config = dict(
    d_model=64,
    d_mlp=256,
    optimizer='adamw',
    final_lr_fraction=0.0,
    doc_mask=True,
)
Each number is 500 + 25 x the weight over its row's rms, rounded and kept within 0 to 999. Layers, rows and columns count from 0. Numbers have three digits each. The size before them is the row's rms in percent of the matrix's.

# layer 5 attention value, 64x64, rms 0.168, rows 0-42, columns 0-63
097:554529521487494534506486519477491506526499512512503504488503522493495484536491464436487497521522498518477527475501475490517525477528467519473545527481453525500508492479515486490489552538444540
122:492524477530512446507510544494475527542531514491520475501518475479476517499485509476530517545498486469521481543501537508454481484509486455523509502512494519488503502460500488471436491505552498
118:510485519448496528497509526479491478524470501507489510518511479495460526491526502552468482542520500522516475543465477524526466501534501536484482425519471508480509489501521453522490505502528487
107:511507494474512470525505526533500482462498530518493492460484482492493513470485503498522453539516523574504492524491474481545475512510517512507540470509483450474487531479488467511493510456545487
123:505471511545548512466473473493503482500526502532480489464480511501536533501529539512494507458523471508485495444490465475533471481470477520511505528494521497491524513526532536518456500500461527
115:495456538483470447510486477489522518489478485494514480521492494485510475462532510507509517499500472535468536508451480536536478493539525501528517485483510507488496535518502580541510498485517514
117:503529526477487517543504541477513455526501522468513500503478537504443504513473505433495477502517510490502473498509527466495523535440476537511473497493520471487537522482518478506467488487497524
113:501490471477489447516501473467510488517519511498523477534498461480492545489519485545486522536509476520455531501518479520494518465498488472510450467497480529482487458467482482496467484515471451
107:469515490487509490495492547454486478520511499527518514516497528535472496519484475523467470439509490531495439462514482496546525549519492499520494506480556480521513483500532514484483481493501471
096:482563485497488493517508479525501530517501533504517470455479496457505527502486553520518540476498535466536466511484533489476463509497473491549547490476475488481479513516485466489484491508527485
108:516486539523509450483503506489505496527514466499526518516534439497481484517507507493522490502527455502510510537535529508449535510495522501515474539545509497510494495494491528504426529521511467
117:548492493485584498499526544476484497520525496486472484495499539506486528474481473521461477456480509503511493512525534504542522495542485459502521506516479480484482494497452530489478521514475511
118:474472463479463497529485469467484484475505486506512489537476506506502484483533497512500510556498515486508515482516465506528527519462496485490459420530548498518499500456462454492502497494498496
111:471514476550510491479508451510531499475540482461500490517532498469466515495491508502558510495537473484535493477512493475518486543483453551498491470503518501497513499473468536482493523479459510
105:529497521447525489516529523451499525536511548489519499484504508486479509487462503570481459496501519527493507486496482534522512433528467461519512495494477481507503510505466469477483477494494512
107:478533481476492530497470499535456497468509486494489477479497503512501466571479472484494463485501518514499522535490525506508455447466517513477476474495445489496501456503494489483540474483536499
096:526520534482472499562480560479522491516527539447500488532525525497489486529514476492496530482485485493490543531494500496510491523501476535515504570509527491488489499484447489500495527477501512
088:457476480504516480485491480517486480503518498485526524466462572491515503498469512512509536525474489499451454459505500473486499519518488455500530449475488469475493466517516524535494493478528480
110:514508549499525490518514498496526497511481540479507478476495485500494545446497485528494486538519523515535515579515481471505444561472513522513488500517499518466501522489490505487473467506482506
104:512515539457532469516516529514510517521488507494502519463493553506488500521474484490499529580483487452471502512479482465504531471543488473473506488506521498545501512462491524513499504505459478
102:507481539444546495499496500510506511476494478513494539484476453515531526495543465492484454489494504541507471486487487515498527483488491561486492536495501510492506489491498483553529475542478456
108:505549485502519487519479495525521508518497529534470493518483525501522528497468512505498495579499512470507484525486479487441508536500505526534498497471537532511507518504514439502490520533532544
103:550489522489504497524501490489526520474449525505503497477544472484487490471532517510541488510490504525491495485499490503502488508513489475553537475492487513453444531494496561564471513490510511
093:452457479505522501503515555519467492464513479511503495500468469501495517492486504508532482529498502491485481455497455417497464520505506464520525492477488481472490512523516502509470471475454486
097:449487509531478481472538474515489507497499433489481499503494520533538530488526488481486494494484505506502494449468501514498465529524489519520511522493550467534504533449502519524502509485498559
116:539487473581462481474484521495509482487511496491466487543535535493481516500485548520499534487506466504507515507518509531544493501489517483537488501506480446489508521555511461483496498481504492
113:514498496468526532492505446537517471526522457507492507460470486471521485464547521488481453483508518510556472506537522510530502472509505499507495455510517487485508520529516466497507497492522448
114:461501505473484506491472494526536511548504479486514496502476479530522477484516493520470528541508502498538498491487499528494507537511523523518467543498564549518482499518493521502519491476576527
122:491518489500498490531507482509520492515485533506509527518483489500487505505527470500484555575519475461497518500509539485505499453565437490513537509501455508503517484508491516493514544474491525
100:488490497502518489465502525501552507489531486510535525502447484487501517520478488470517513515513472475496475437486502517498575510478523499507481516499481471531543505510538505506469483477445526
116:493489510537481452477526556504500470498519489497471495486460524528537527482471493548481501478485508466508483488513555486530531452488507486496508502506535452531520498506491461487508500493529459
098:520504511513478480461494487506522512505516550531490494506523507481523491499487438505474415494504532492512512541512456526556493546502540486480502516500480518499512514535526489497530534504499500
088:482525507444514470505488513508482519488472492545535515474482444502454502501539497483494509494483493482504509491483502519500471437461499498530452478521467487497477501473524517518456471528462511
087:517524523478451490535480528503522495515518504502487485503502500503478477477476493481495522478478507465484518570507497496516516552520555508552483511485504457472497483439476469474529525495515518
070:556489540481495477505522569492515477506477463479471484448511510488523514480510521491457469491521490523493511467517494477477524541492472494530526506496479474478510514460505468502483543491465482
092:514472473502486481489512485535531472527520514519529515462482495510519490520488507490491547498500510486501490439513539463484505465521527547463483457506463466503496491520539531517566485503500488
092:480514508546468503527495546475501452540513507531483497489505495506509487472475508511487462490481483527515503495483528512485469566472563495559494452499502488480476514485521471513463506497507508
091:482483499520488521463493554496514530504509485478513507468525523505528485527500487483498512503508522436496518449487489458498508471461543496483555473508436502514491525468481481484468506478476514
078:510490460527500497479519522547475518523501523514490490524514515502478502523502535458506538544476505495498479462553551500535490496497469469528470525537531457454480508485478525500496515496504467
085:500544518531536483514494501462486521470517533515498522476506500496492522544526512511465470531510516534490516477506449513510469527470524510524446503472533461487497517469487529526443475515498510
082:478473527493484435546529526492454491491516511515474471508518483520489461502488503507499504545506484529469528494498567475497536522524527503466529488492488479504489466476466481512515502500503445
089:476472472538446487503492430501479516508486500541500501492493487497495490526537506462522504532505482534490484460493555501477491467511482478539483472521539517492486528489459484527524503508519462
092:472476466525474487538488444500499473535513452518442504523498509508534459486521529522472523511473502484514490486516538504526480497550518479535493496484524504477497518487525492479560507497490473